config.yaml
n_layer: 14
n_head: 5
vocab_size: 8192
qk_norm: false
attn_scale: 0.177
grad_clip: 1.0
decay_fraction: 0.542
decay_shape: "sqrt"
batch_tokens: [32768, 65536, 131072]
doc_mask: false
Each number is 128 + 24 x the weight over its row's rms, rounded and kept within 0 to 255. Layers, rows and columns count from 0. The size above them is the row's rms in percent of the matrix's.

# layer 6 attention value, 160x160, rms 0.197, rows 75-95, columns 0-159
size [123 109 106 121 115 110 112 114 110 121 129 103 119  97 100 137 125 112 110 117 111]
[[113 153  94 123 142 129 162 184 157 117 130 139 151 137 126 115  93 107 141  97 134 124 126 134 137 145 190 160 149 140 127 120 126 159  76 124  89 127 165 147 119 161  75 165 118 113 144 117 145 163 169 132 145 107 131 103 127 128  96 105 133 100 110 111 138 114 112 115  98 125 146 154  73 141 109 148 160 150 115 141 143 136 152 120 109  97 123 113 119 124 142 123 135  95 121 132 118 161  99 137 145 111 105 131 146 105 131 146 105 137 148 152 146 129 135 141  96 189 174 127 135 134 110 105 170 131 119  81  65 145 129 110 105 134 112  94  97 113 126 172 132 140 112 115 159 162 119 131 106 116 154 141 158 161 158 144  90  60 113 149]
 [135  98 130 141  76 143 167 119 136 158 139 105 125 120 112 165 120 130 175 144 137 139 161 113 121 186 116 155 128 149 127 126  92 134 125 147  91 134  72 119 119 117 145 132 137 158 167 114 137 122 115 118 153 125 137  96 128 152 112 120 107 121 147 112 119 132 110  93 108 139 128 105 130 110 138 118  97 133 117  83 146 137 111 101 160 132 129 124 131 112 143 137 101 118 121 165 120 113 109 133 155 122 124 108  75 166  72 120 150  87  47 128 168  98 116 127 126 130 107 110 148 116 163 151 155 166  99 175 133 145 112 177 121 173 126 120 160  76 103 118  95 165 160 121 121 127 135 123 138 119 110 132 158 188  96 129 128 130  99 120]
 [119 129 121 124 120 167 151 115 139 110 150 151 120 149 108 108 117 125 151 120 168 112  93 160 134 148 146 141 115 164 168 142 115 121  98 149 123 123 121 110  98 115  91 122 169 114 146 119 168 120 115 104 108 104 133 158 129 109 103 120 153  92 138 174  91 154  93  63 158 156  97 105 147 128 105  91 117 122 106 106 103 142 129 133 168 141 146 151  97 123 113 128 135 112  85 150 128 107 148 114 179 161 121 138 124  93 116 180  70 176 146 150  89 148 135 140 159 152 120 146 141  73 139 133 133 100 127 134 161 169 134 158 129 139 114 158 178 154 119  82 121 109 122 110 138 143 138 121 125 135 131 131 108 131 142  78 137 158 158 121]
 [114 109 111 144 102 134 122 130 168 105 161 117 103 122 106 144 152 153 110 123 137  67 106 119 125  85 136 139  78 129 155 137 153 124 140 136 108 119 148 142 163 110 100 103 141 109 133 133 114 109 146 144 129 151 156 128 131 175  96 136 127 108 116 135  79 117 151 149 113 123  99 101 152 121 132 156 118  95 115 149 125  90 140 146  91 120 143 168 188 129 169 133 139 118 105 129  68 117 115 100 162 165 141 110 151 136 149 169 140 128 109 134 153 139 115 109  63 139 144 130 132 155 113 167 128 126 106 148 133 150 171 182 129 150 131 126  60 131 104 115 143 130 118 112 134 156 122 108  78 170 138 157 144 146 124  83 108 151 104 125]
 [161 145 144 134 117 160 186 127 129 115 102 105 119 138  78 158 122 147  92 135 126 147 146 137 128 162 153 123 181 156 111 106 109 124 119 160 130 139 159 138 114 148  93 138 142  86 135 126 147 139 100 117 126 112 180 118 186 112 102 129 122  98 140 141 119 153 150 109 128 100  99 124 146 135 179  83 108  78 125 146  98  93  85  93 171 105 158 127 111 131 153  98  98 151 176 135  90 113 117 155 128 101  69  97 113 133 103 160 124 118 145 112 121 151 144 122 147  99 142 127 118 133 137 120 160 132 117 106 129 148 125 171 110 170 119  92 117 121  85 139 112 170  96 133 139 120  93 127 114 128 151 112 132 134 115 112  91 140 147 127]
 [103 142 101 151 171 111 177 114 141 158 146 123  98 159 102 117 132 131 168 133 156 157 110 100 139 148 163 119 142 152 106  98 131 117  88 149  97  88 131 134 109 124 121 157 170 131 110 131 109 104 118 128 146 100 147 129 140 133 138 146 130 140 129 113 129 128 122 119  43 129 146 156 142 135 117  93 118 131 134 139 145 133 129 123 127  98 158 156 105 162  64 145 150 167 138 173  78  99 116 136 152 103  99 158 124 120 130 152 154 147 119 108 118 104 153 142  81 102 127 139  86 144 108 131 155 142 118  74  59 106 106 148 118 138 170 115 115 156 113 107 114 146  68 111 135 141 113 143 160 136 131 161 139 109 131 123 123 147 121 110]
 [129 109 181  82 106 126 117 108 126 113  89 125 147 132 150 115 121 111  49 154 144 110 141 122 129 159 138 113 150 119 132  88 103 114 125 137 103 103 121  95 134 116 146 123 150 101 118 155 125 155 133 118 109 140 126 164 183 150 113 127  97 127 138 102 115 156 162 134 163 122 110 139 145 152 175 137 141 127 136 112 176  82 126  91 151  78 142 129 153 153 160 122  97 147 103 120 139 148 132 132 111 116 151  98 143 129 164 152 130 140 157 140 122 137 121  99 143  99 139 112 104 156 144 144 119 152 138 113 177 100 177 159 118 168 138 117 149 145  95 115 137 125 156 118 105 121  75 167  70 125 103 132 107 127 137 116  74 102 148 155]
 [166  99 129 162 142 155 117 119 168  93 122 142 141 157 152 164 146 101 120 157 157 138 171 107 125 153 132 124 138  83 151  94 138 149 161 141 137 126 130  81 150 156 129 130 124 211 139 124 162 106 123  84 105 159 153 118  78 128 134 108 121 100 126 128 132 118 135 163 110  72 148 136 132 119 157 123 100 138 141 125 119 107 120 130 132 125 136 108 140 133 108 163 131 135 140 121  98 133 122 133 106  87 107  83 126 135 107 137 138 107 110 124 151 135 119 118 104 148 148 168 102 139 150 128 116 110 132 110 147 148  68 135 148 152 103 131 108 154  92 121 155 206 180 137 135 111 102 117 107  95 111 109 166 145 124  93 161 113 143 148]
 [ 90 136 154 158 111  91  91 126 132 149 155 139 108 148  93 113 136 149 155 150 112 140  80 104 123 111 125 132  95 135 131 157 116  88 110 124 146 152 108 138 109 156 105 118 119 141 196 116 137 144 128 120 133 161 148 121 116 124 137 171 112  96 134 202 158 143 132 139 138 106 121 119 115 110 148 102 100 128  87 120 148  86 114 135 160 158 136  89  98 158 100 101 145 118 145 117 114  59 136 134 124 144 117 159 108 110 126 170 164 133 120 133 150 160 125 141 177 103 114 121 136 104 130 171 140 139 132 155 152  95  82 101 124 106 149 140 146 113 122 109 134 129 113 123 115 116 131 119 201 155 115  81 128 122 129 122 154 174 152 122]
 [121 130 129 164 102 165 118 123 146 146 125 169 130 139 182 130 138 127 156 166 112 154 146 131 102 154 127 106 145 126 182 119 130 102  92 149 138 118 135 181 187 149 117 124 165 135 127 159 121 147 146  94 137 144 134 138  79  94 125  99 143  84 135 100 109 139  76 150 103 102 147 117 145  93  74 119 123 151 126  76 152 135 140 118  95 134 161 124 132 148 106 119 130 133 115 145  72 142 148 152  99 124 111 172 122 115 120 103 133 160 134 143 137 138 140 148  83 174 101 131  96 114 127  98 128 123 144  98 108 103  88  97 133  98 110  99 152 152 159 106 149 128 120 130 149 125 115  95 142 134 134  88 152 103 171 131 148 148 141 146]
 [134 113 172  95 135 158 115 137 119 171 135 100 101 159 133 131 139 151 145 143 137 105 154 131 124 116  99 151 131 160 159 126 144 104 113 105 139 112 184 127 115 106 135 127 119  89 144 107 107 127 119 151 106 114 149 145 141 113 122 157 151 139 152 112 135 139 123 109 157 122 145 129  79 164 139 129 124  69 130 102 138  82  99 117 134 121 170 108 102 120 157 144 129 163  99 104 109 125 119 154 157 140 152 110 138  96 134 108 151 127 120  67 116  89 142 125 132 135 114 170  80 114  90 173 127 156  90 136  90 143 142 148 138 112 101 169 168 111 115 119 113 158 144 136 110  84 140 136 169 155  95 142 126 111  59  98 124 142 154 167]
 [150 125 168 150 160 137  96 115 145 150 130 144 141 130 157 125 120 131 157 122 148 130  91 165  86 118 134 106 129 125 117 149 136  94 136 129 136 114 133 146  84 141 106 132 173 116 100 133 127 118 125 148 113 141 174 111 126  85 100 128 110 121 143 124 113 171  89 126  90 151 102 146 165  70 147 128 134 105 121 128 134 157 166 154  64  94 130 119 173 145 126 158 154 119 101 143 147 131 105 138 117 146 183  98  77 117 135 149 142 155 129 167 111 146 140 183  96 144 154 125 123 130 129 123  94 108 149 122 140 138 175  96 148 127 136  98 120 115 148 123 146 105 162 135  87 127 109 101 113  77 164 138 125 167 131  75 111 125 106 136]
 [110 127 100 146 161 174 105 125 122 131 143 113 153 129 126 152 128 139 133 131 114 121 195  62 129 141  97  98 119 120 131 115 128 134 123  81 116 141 118 156 168 102 155 155 120 130 127  81 126 136 111 136 152 100 150 109  93 100 175 112 163 147 126  84 161 127 113 131 129 104 172 143 117 166 119  82 128  98 145  92 139 126  87 100 133 126 125 135 145 118 146 137  89 127 130 147 134 162 108 142 153 135 156 172 168 128 113 115 127 100 104 141 191 103 130 117 114 150 144 155 152 135 153  90 146 123  81 143  72 133 123 125  79 111 114 144 113 168 142 131 152 137 169 125 142 114 135 126 173 106  87 130 118 135 105 132 114 121 130  93]
 [117 126  95  93 135 147 146  83 129 116 122 173 128 151 115 131 100 134 119 146 129 137 101  85 140 143 140 148 163 155 105 161 121 100 137 140 122 130  97 128 104  80  91 179 114 146 115 138 141 132 128  89 141 125 154 118  82  99 153  94 128 125 105  72 151  93 124 148 118 116 138 126 139 161 143 137 166 100  91 112 124 137 136 147 124 155 106 108 121  77 108 136 144 134 110 136 144 108  94  95  87 121 127 130 125 136 115 184 122 116 110 137  90 108 124 148 169 140 107 133 136 165 143 137 166 133 176 148  95 133 112 101  86 105 123 157  81  72 173 123 132 145 154 146 161 147 108 137 107 152 123 166  99 124 138 165 110 147 154 134]
 [135  93 171  96 140 156 109 106 101 154 108 109 129 105 130 120 154 145 150 107 128 115 117 151 116  86 107 176 117 121 118 124 129 113 121 126 118 140 135 130 146 104 130  75 140 134  82 110 127 188 114 179 148 113 115 134 147 115 128 111 173 127 133 115 123 125 148 172 126 134 115 105 126 174  83 104 167  95 126 166 143 129 127 162 121 135  96  97 154 159 133 190 127 149 157 149  87 163 109 127  77 156 106  85 110 133 138  91 117 104 113 140 166 120 155 118 113 148 119 156 123 111 129 147 123 143 139 141 103 158 146 133 137 137 180 131 104 105 178 103 124 145 117 101 112 130 163 121 126  88 120 118 128  96  96 118 108 172 102 113]
 [121 106 179 117 143 116 115 123 102 132 107  95 151 138 130 131 101 138  89 129  92 140 159 138 136 141 108  86 100 159 144 129 103  90 140  95 127 103 117 168 138 137 127  86 138 106  94 147 165 114 133 156  89 143  97  98 121 145 127 141 117 102 112 134 115 170 116 125 112 103 139  88 166 136 126 116 138 136 159 138 111 141 144 130 133  88 136 116 124 164 120 141 123 129 151 103 132  49 202 151 143 125 172 102 116 149 154  93 147 155 140 137 134 172 135  81 132  97  95 132  99 126 138 144 139 126 101 160 106 133 138 114 142 162 119 137 140 135 110 108 164 138  89 121 125  88 141  90 104 164 117 148 150 116 125 145 157 135 191 112]
 [137 135 112 104 112 163 152 118 102 165 136 150 104 136  82 115 130 101 179 132 120 157  82 177 132  96 125 159 128 129 115 119 122 175 130 101 103 182 110 111 114 119 144 134 102 114 176 135 124 155 134 131 164 101 125 110 134 144 140 136 121 135 140 150 138 116 122  85 167 144 101 142  88 140 141 133 135 131  81 128 120 164 141  97 176 132 135  87 135 127 124 147 126 147  71 148 155 141 106 182 107 117 143 152  91 126 129 105 128  84  99  93 163 103 106 168 136 132 135 130 174 113 121 138 152 132 132 132 139 131 156 148 103 143 150  60 155 109 137 117 112 130 149 142 127 110 109 117  99 105 138 138 133 159 136 115 107  83  85 156]
 [117 103  98 132 126 110 134 112 146 110 126 104 108 125 144 146  99 139 118 125 130  92 132  84 176 141 107 117  87 122 125 137 154  97 147 125 155 104 105 107 160 137 146 136 176 120 160 111 160 118 109 147 154 107 147 103 134 127 160 157 185 109 130 108 139 138 111 134 112 112 140 110 152 110 165 104 118 146 118 128 137 109 108 106 121 131 147 147 109 119 133 139 109 104 165 177 103 108 153 126 120 143 135 149 147 152 108 130 148  93 118 107 118 133 193 107 170  36 119 156 137 143 153 137 121 160 142 109  88 120  96 145 147 173 111 149  75 111  96 122 190 134 125 138 161 135 120 122 165 169 145 140 163 138 113 141 142 102 137 101]
 [119 154 125 133 101 128 119  99 113 134 112 116 109  85  97 152 108 178 128 144 127 130 133 153 153  86 153 105 114 113  87 124 130 179 124 108 125 169 115  94 129 138  94  93 154 120 108 135 148 101 137 145 123 141 122 141  96 108 119 131  87 129 135 153 141 168 185 100 148 128 110 123 153  74 102 157 134 109 122 154  91 164 146 114 130 118 100 152 151 138 147  79 165 120 145 113  93 124 142  99 123 129 134 139 118 139 110 136 122 145 156 152 138 187 130 137  89 139 159 101 132 130 133  88 107 116 147  99 159 143 135 111  87  99 116 133 121  85  85 124 112 126 108 126 123 175 106 111 142 105 185 127 129 161 145 108 192 140 111 152]
 [109 171 120 141 139 123 141  90 119 125 100  85 132  76 147 115 130 127  81 104 121 105  98 113 128 113 129 148 140 165 164 155 133 137 152 164 183 160 112  86 114 137 122 129 156 134 142 141 199  79 102 140  95 152 179 132 148 159 122  99 105 122 127 131  92 138 126 131 100 127 116  95 172 132 111 112 113 107 122 172 152 106 121 148 133 157 107 121 177 122 155 122 141 131 139 156 130 141 122  95 128 125  91  83 193 121 148 128 116 110 140 152 129 148  79 116 133 123 115  93 143 130 111 121  85 130 123 153 162 163  79 121 151 131 131 144 128 150 107 154 157  99 131 117 133 141 151 132 111 101 111 105 131 157 120 102 147 134 131  98]
 [124 107 121 156 112 188 114 148 159  97 135 160 117 133 121 126 164 152 116 150 112 186 109  97 152 123 125 109  94  90 139 108  89 102  98 114 164  92 117 145 133 119 134 119 126 158 114 102 132  70 156 116 146 149 149 143  43 124 181 131 136  96 125 141 143  99 119 159 178 118 143 156 133  91 152 112 114 126 122 109 106 132 131 131  81 121 161 202 111 149 124 139  99 118 172 142 112 139 135 138 137 166 123 131 140 145 114 153 153 136 115 105 127 109 139 124 123 128 123 129 137 112 114 129 130 151 116 143 120 117 109 147 147 125  72 141  76 137 110 132 166 167 107 124 134 132 130 105 124 179 105 103 150 124 104 120 155 128 120 122]]
# layer 6 attention output (transposed), 160x160, rms 0.169, rows 75-95, columns 0-159
size [109 101 106 118 113 108 110 108 107 112 111 104 117  97 103 126 111 109 107 115 104]
[[147  92 161 156 148 120 143  89 121 132 119 123  95 107 130 134  94 148 148 137 131 119 137 136 102 143 121 118 130 152 130 189 121 166 151 154 120 113 120 132 164 147 130 100 109 120 134 172 142 114  97 110 100 187 145 157  85 158 184 137 152 135 109 153 125 143 127  98 143  98 101 137 160  94 133  89 102 147 157 120 143 124 118  75 137 147 116 121  98 143 123 180 136 136 133 140 132 108 102 103 107 121 134 121 112 127  85 134 149  73 132  90 134 130  89 157 112 176  99 160 134 120 105  87 114 107 189 117 148  94 136 115 141  89 122 130 156 159 155 110 129 147 103 141 142 126  95 115 100  93 125 128 116 155  93  99 124 136 109 107]
 [111 100 123 120 151 173  47 121 123 139 132 128 136  94 146 123 122 115 103 120  93 141 127 131 125  83 127 123  75  76 117 177 171 133 115 147 165 147 146 156 130 135 140 138 134 117 125 169 126 147 113 144  84 132 109 112 106 127 139 172 127  70 141 101 110 140 148 120 140 144  91 116  77 145 109 143 129 151 153 101 150 129 108 128 112 124 129 137 151 127 134 142 148 119 158 132 130 120 127  85 112 153 126 128 152 131 201 194 125 133 141 130 111 104 127 107 135  93 141 149 134 130  83 145 125 100  77 151 144 139  95 108  99  90 131 127 127 134 105 137 127 154 152 115 127 130 103 142 111 144 140 140  91  85 124 190 124 129 140 149]
 [116 120 186 144 112  81  99 143 152 144 124  96  82 128 156 171 163 132 132  69  94  95 106 150 143 111 141 124 141 105 136 148  95 131 139 104 140 144 125 166 156  95 148 139 172 137 153 147 137 121 105 136 122 169 129 123 144 149 124 157  71 119 118 129 122 145 130  68 114 155 145 151 146 109 121 166 112 125 140 136 124 140 138 149 136  88 123 105 110 128 139 116 135 136 103  95 145 110 105 139  74 101 153 125 131 160 180 106 173 164 126 156 118 131 132 122 135 127  85  93 141 154 101 129  79 131 166  95 112  73 144 135 125 145 146 105 104 149 137 159 151 108 156 145 146  94 142 110 126 125 177 137 158 136 135 125 129 133 116 129]
 [109  92 158 134 122  87 159 155 124 162 151  98 163  79 120 135 107 171 170 156 140 132 112  96 122 115 111 158 132 136 150 164 108 121 145 123 102 138  85 148 126 140 116 120 126  86  96 179 173  83 116 133 138 103 121 105  87 134 124 164 149 155 107 137 111 134 114 117 137 131 164  97 109 164 102 113 134  92 113 122 124 176  97 126 105  92 120  99 114 187 133  77 147 137 116 101 139 132 133 152  90 168 146 178 100 128 123 157 126 126 114 169 149 160 129 148 106 155 146 112 106  99 145 102 126 136 108 100 108 112 100 113 155  99 110 111 134 140  97 126 104 149 118 101 117 118 120 143 159 102 123 133  92 123 117 159 123 113  96 124]
 [106 106 140  68 135 157  57 153 155 131 106 107 144 136 111 115 136 122 118  98 125 193 122 174 116  95  97 159 132 134 106 158 130 165 128 101 125 137 128 114 138 142 118 132 120 135 148 100 130 116 154 104 111 112 135 102 107 155 111 158 109 183 148 101 115 109 151  83 123 156 139 141 121 112 157 158 134 161 122  74 153 118 136 100 106 148 157  98 119 117  98 102 134 109 154 114 156 146 127 117 103 124 140 153 133 146 132 113 199 151 144 118 145 157 118  98 118 131 133  93 126 126  77  87 106 131 127 115 123 119 153 121 153 170 125 114 189 105 117 102 151 116 169 121 142 129 133 145 125  99 106 164 150  92 129 131 135 132 170 123]
 [128 161 127 140  90 164 113 114 123  74 105 132 171  96 153  77 103 139 131 134 125 120 120 176 123 134 116 181 165 137 109 140 116 112  93 147 137 120 116 119 148 147 126  93 177 137 133 144 120 136 117 117 139 126 110 128  88 121 145 109 147 144 152 169  99 155 127 169 154 109  91 145 116 169 137 138 113 114 150 116 148 114 147 113 129 116 115  92 141 126 137 149 109 118 136 117 179 106 106 175 101 173 164 153 119 116  76 129 166  97 157 146 110 143  99 135 126 156 128 119 113 160  96 112 134  86 140 113 151  85 134  91 162 107 114 134 109 125 130 124 102 134 202 128 136 152 134  71 107  95 127 108 121  98 120 138 107 135 121 129]
 [106 119 137  96 126 106 118 113 119  84 149 119 122  93 121 113 123 130 111  74 163 126 131 122 136 163 125 149 137 147  78 149 126 171 136 111 161 131 152 114 126 130 140 126 133 167 151 113 180  82 125  99 154 128 148 101 128 161  65 130  86 143 124 119 140 126 129 122 159 118 130 138 103 110 116 133 131 139 157 119 112 153 132 120 163 122 159 104 145  98 122  61 122  87 131 149 125 137 149 141 181 133 113 165 105 134 147 100 147 124 174 125 139 141 105 110 107 107 148 106 111 103 133 123 172 119 120 141 106 122 129 145 129  91 122 139 169 125 143 103  77 111 114 104  92 142  86  98 173 126 176 163 133 157  71 112 130 125  98 105]
 [143 117 103 134 147 111  88  75 112 186 132 100 109 111  94 122 123 175 151 133 127 150 137 149  84 147 105 116 128 172 126 182 116 167 107  96 161 145 159 140 143 120 120 215  84 130 136  87 145 176 140 139 171 115 158 146 117 133 104 126 121 113 114 127  88 117 109 155 131 115 153  89 129 113  99 124 162 161 128 122 124 117 138 112 154 132 154 134 150 153 158 124  84 134 187 132 137 145 136 148 145 120 123 152 165  98 107 147 146 138 149 118  98 152 140  86 110 133 145 135 149 114 128 149 141 134 121 153 136  97 116 117 141 139 109  89 167 118 165 141 118 155  94 126 147 152 142 135 161 128 114 121 145 105 120 168 119 142 139 134]
 [160 118 104 134 149 122 106 141 122 141 111 132 180 116 168 166 167 129 115 126 147 129 120 176 163 130 121 134 130 115 143 141 136 108 126 137 139 159 173 113 128  97 126 128 147 134 134 116  85 137 125 139 148 100 127 146 119 143 127 161 160 126 174 117 145 122  88 167 140 129 145  97  98  98 135 162 138 103 125 141 141  74 147 184  69 142 154 131  78  77 135 144  83 139 113 157 118 116 145 129 103 133 132 127 120 117 132 120 149 159 115 111 116 143 153 141 112 113  65 114  99 126 109 124  85 160  89 134 104 140 130 146 137 141 132 156  62 123 140 112 109  97 176 131 147 146 113 166 105 113 174 130 162  93 129  95 128 142 120 143]
 [124 135 161 202 151  98 112 154 129 143 153 105 106 121 138  90 134 155 146  96 196 114 126 110 132 129 119 113 132 107 156 134 106 140  93 123 115 130 167 109 107 143 127 139 107 172 137 121  90 152  99 137 135 139 133 214 138 125 132  95 160 149 123 161 161 118  83 129 102 130 107 139 100 151 122 124 119 146 146 152 164 158 133 137 113 144 111 101 106  89 160 164 168  95 117 153 107 128 123  89 132 104 151 135 126  90 100 181 131 122 172 115 106 130 126  81 111 157 117 173 123 121 100 144 161 114 140 106 144 121 133 126 119 140 128 137 108 138 159 145 103 143 106 178 144 145 156 138 112 123 122 153 120 110 120 151  92 116 116 124]
 [128 108 132 116  81  85 140 164 141 164 193 130 105 150 132 147 151  90 122 117 173 178 150 152 117 134 128 114 113 100 150 136 117 145 139 146 114 148 141 101 132  97 100 147 133 117  97 113 129 164  96 165 129 121 162  97 118 137  98 142  93  73 160 157 122 155 145 137 143 149 162 119  79 131 117 131 121 119 131 124 118 124 166 121 155 105 106 103 123 116 114 138 115 148 105 129 149 147 162 128 112 119 120 111 135 153  92  88 162 142 168 155 123  82 119  94 164  92  97 132 133 123 116 112 143 139 107 126 133 119 126  82 128 129 189 132 145 139 113 130 117 122 143  96  97 149 191  98 118 141  89  92  83 104 133 115 151 118 127 122]
 [157 121 138 144  82  86 162 130 125 112 126 153  61 100 104  98 166 124 151  91 111 105 113 129 131 159  83  92 101 153 153 177 132 124  78 123 106 112 136 153 123 193 118 144 146 128 133 125 141 126  77 174 136 136 108 157 133 115 132 120 102 164 110 109 142 135 139 119 134 144 125 121 130 160 149 139 127 113 106 132 132 130 135 134 125 125 130 128 172 153 143  71  94  98 119 132  67 104 133 147 111 138 127 102 121 131 106 157 118 105 112 118 160 105 107  96 142 148 119 101 134 135  77  95 118 131 135 103 115 121 163 132 151 106 158 122 160  92  96 163  94 153 129 138 159 143 103 157 172 131  99 109 138  93 113 114 152 109 120 113]
 [118 107  83 120 133  93 145 134 106 122 153 103  92 116 124  75 143  82 121 138 120 131 134 106  94  96 120 165 109 145 156  87 184 135 103 135 120 141 141 114 124  88 116 127  97 128 104 131 121 154 151 140  73 140  85 134 133 108 123 147 135 105 132 168 102 143 145 137 130 138 108 114 142 104 113 115  99 188 142 154 115 143 158  94 161 165 151 142  89 139 114 182 120 177 160  84 146 148 150 154 116 128 152 157 153 128 110 139 135 131 120  81 117 118 117 141 150 158 113 124 148 106 140 176 153 123 100 148  98 124 130 147 129 157 121 152 153 122 155  86 134 173 109 110 128 118 131 117 118 150 103 129 115 139 109 182 142 116 148 171]
 [135 164 130 131 139 159 146 127 128 144 154 157 130 122 138 120 131 117 112  95 132 147  86 117 114 176 125 129 120 131  93 135 158 115 138 136 128  87 143 118 130 118 157 116  86 142 130 119 116 123 143 164 156 135  61 105 114 126 133 164 149  95 115 150  85 112 162 142 121 146 103 118 129 102 141 106 140 140 129 119 144  95 125 163 107 120 118 176 117 148 152 156 133 143 128 166 138 158 129 129  82 142 133 125 143 139 109  91 144 120 135 104 135 109 174  57 115 148 159 137 174 139 124 130  99 181 157 149 130 156 106 121 179  92 129 108 111 137 108 149 108  92 143 157 118 116 121 151 116 110 139 113 158 188 169  86 134 161  72 151]
 [166 167 121 154 129  38 149 166 159 131 153  93 129 144 138  75  79 130 158 154 134 137 153 102 110 134 121 128  83 151 126 113 149 128 144 118 123 125  91 189 126 124 111 138 162 103  58 102 100 109 118 143 129 125 149 104 156  98 141 133 122 130 105 101 113 118 120 121 117 138 108 145 116 176 137 117 119 162 136 137 145 115  97 123 170 128 105 123 126 126 137 105 148 103 125 117 139 124 123 127 167 195 114 156 127 118 114 112 132 103 157 128 125 152 107  87 141 156 103  88 116 168 158 123 146 146 109 101 107 143 131 133 123 127 119 123 151 124  98 101 121  90 163 162 126 159 137 129  96 159  91 100 108 150 154 125 137 132 129 110]
 [156 116 115 159 163 121 179 162 117  95 143 135 125 133 143 123 116 152 125 136 138 105 124 130  82 126 168 158 138 122 113 117 108 140 124 149 147 187 110  90 122 158 118 161 120 130 140  97 108  81 138 109 133 116 141  82 166 116 115 144 142 156 169 153 101 117 160 153 110 140 176 111 128 120 163 132 123 118 137 147 104 128 129 150 144 102 104 124 116  82 198  99 135 122 151 142 155 100 144 118 151 131 131 123 132 141 133 192 159 135 122 129 123 105 102 136 141 144 130  82 130 136 119  95 121 105 157 125 112 100 145 142 159 131 172 141  97 162 137 145 145  99 137 156 164 144 130 122 127 175 161 156 130  62  88 125 123 117 170 113]
 [134 119 150  83  92 104  96 137 140 151  98 130 166 123 164 158 138 126  99 119  98 125 168 117 129 133 119 175 130 123  96 133 159 131 129 153 154 132 112 191 139 133 139 115 174 178 118 146 105 134 121 120 112 152 132 102 105 146 166 131 143 114 125 104 105 103 143 147 131 131  91 154 118 103 102 112 119 134 131 162 115 137  98 139 100 178 114  93 164 146 122 158 118 157 167 114 132 158 132 117 176 128 100  98 101 135 155 165 150 127 174  92 155 107 149 146 122  94 119 145 114 162 124  98  92 108 108 126 138 136 165 135 107  99 135 118 154  93 147 123 168 147  80 100 134 159 112 150 125 112 114 100 145 161 159 146 140 124 105 180]
 [133 161 111 143 166 137 139 139 108  91 152 114 168  97 106 139 116 101  78 206 108 118 128 114 139 114 170 137 137 137 116 145 111 137 168 170  84 150 157 118 126  95 129 123  99 118 118 131 118 117 128  92  87 140 130  87 144 115 136 161 121 146 126 142 144 145 131 133 131 124  91 108 135 135 144 162 134 124 122 110 134 119 140 154 119 105 126 136 144 162 145 119 124 144 160 127 153 114 155 165  51 142 141 138  85 114 129 146 126 154 153 108 135 162  97  86 162 166 151 104 117 121 109 151 168 128 122 172 191 155 105 136 136 144 113 145 137 107 156 145 120  98 158  89 117 135 163 149  92 137 142 137 113 147 139 136 115  86 160 107]
 [120 113 161 136 105 119 144 108 128 120  90 153 135 137  73 181 138 113 142 121 110 154 145 120 162 103 133 150 136 140 163 134 138  99 115  96 122 120 138 178 143 107  96 130  91 110 122 159 136  96 130  90 149  86  72 135 126 162  94 131 131 161 100 130 128 118 141 119 104 136 122 114 116 133 108 112 127 175 108 141 169 124 118 127  99 117 146 110 108 105 139 118 129  91 153 136 133  69 155 118 165 156 119 109 160 148 133 146 158  79 113 165 153 134 140 207 145  89 126 106 146  88 134 125  82 139 161 107 162 164 118 156 155 155 141  81 134 133 113 135 108 157 115 123 155 107 116 120 141 131 127  94 172 110 124 113 114 138 134 126]
 [141 118 133 132 157 128  95 143 133  92 104  69 127 128  70 184 125 146 132 160  91 148 116 148 116  89 125 127 123 152 137 133 129 116 146  95  53 155 108 145 143 140 129 119 132  93 114 125 147 168 154 109 120  81 151 135 134 102 110 140 117 103 121 100 113 131 142 101 113 146 107 113 120 148 126 147 156 135 124 130 133 138 113 126 126 115 131 162 135 148  96 114 116 103  99 150 119 100 143 200 141 176 151 162 121 109 121 126 101 186 118 111 128 100 183 157 123 131 113 109 164  86 139 141 123 136 139 118 122 113 150 165 120 115 146 122 136 128 143 107 142  86 119 142  98  98 128 140 164 128 161 174 135 121  74 166 125 152 139 166]
 [116 140 119 150 172 101 148  89 165 151  89 133 133 103 116 113 132 119 173 128 106 154  98 114  91 124 145 158 149  85 156 155 116 150 126 144 127 130 141 113 139 119 118 113 137  98 114 104  91 112 122 110 115 145  95 106 155 164 108 149 130 122 160 171 140 102 111 135  88 119 107 112 144 181 142 141  89 108 138 110 128 126 154 125  66 120 117 151  99 109 121  78 119 177 128 129 170 167 151 124 102  94 152 111 117 109 109 130 114 159  99 161  76 123 160 110  90 159 169 121 130 127 124 123 135 134  70 147 134 126 118 115 143 159 142 124 122 106 165 120 111 120 116  83 170 117 156 127 178 122 137 118 143 125 124 155 100 145 141 158]]
# layer 6 attention query, 160x160, rms 0.213, rows 96, columns 0-159
size [116]
[[118  83 139 141 171 121 131 146 144 132 112 136 120 149 131 112 108 129 140 107 142 170 128  86  69 140 120 133 135 184  67 170 122  82 156 131 115 103 112 134 121 113 127 144 159 137 127  95 151 123 161 184 120  83 115 107 145 144  86 138 142 115 113  93 114 149 131 122 117 108 128 102 134  94  88 145 117 143 139 159 123 158 135 138 123 162 206 123 157 121 139  86 121 137 119 134 104 102 128 158 132 161 168  91 145 153  99 123 101 123  76 139 136 128 138 202 150 146  96 147 125 127 143 135 138 124 151 151 110 139  83 140 155 111 116 108 136 142 133 140 119 119 118 167 110 108 109 131 103  97 128 171 125 147 137 141 133 122 139 115]]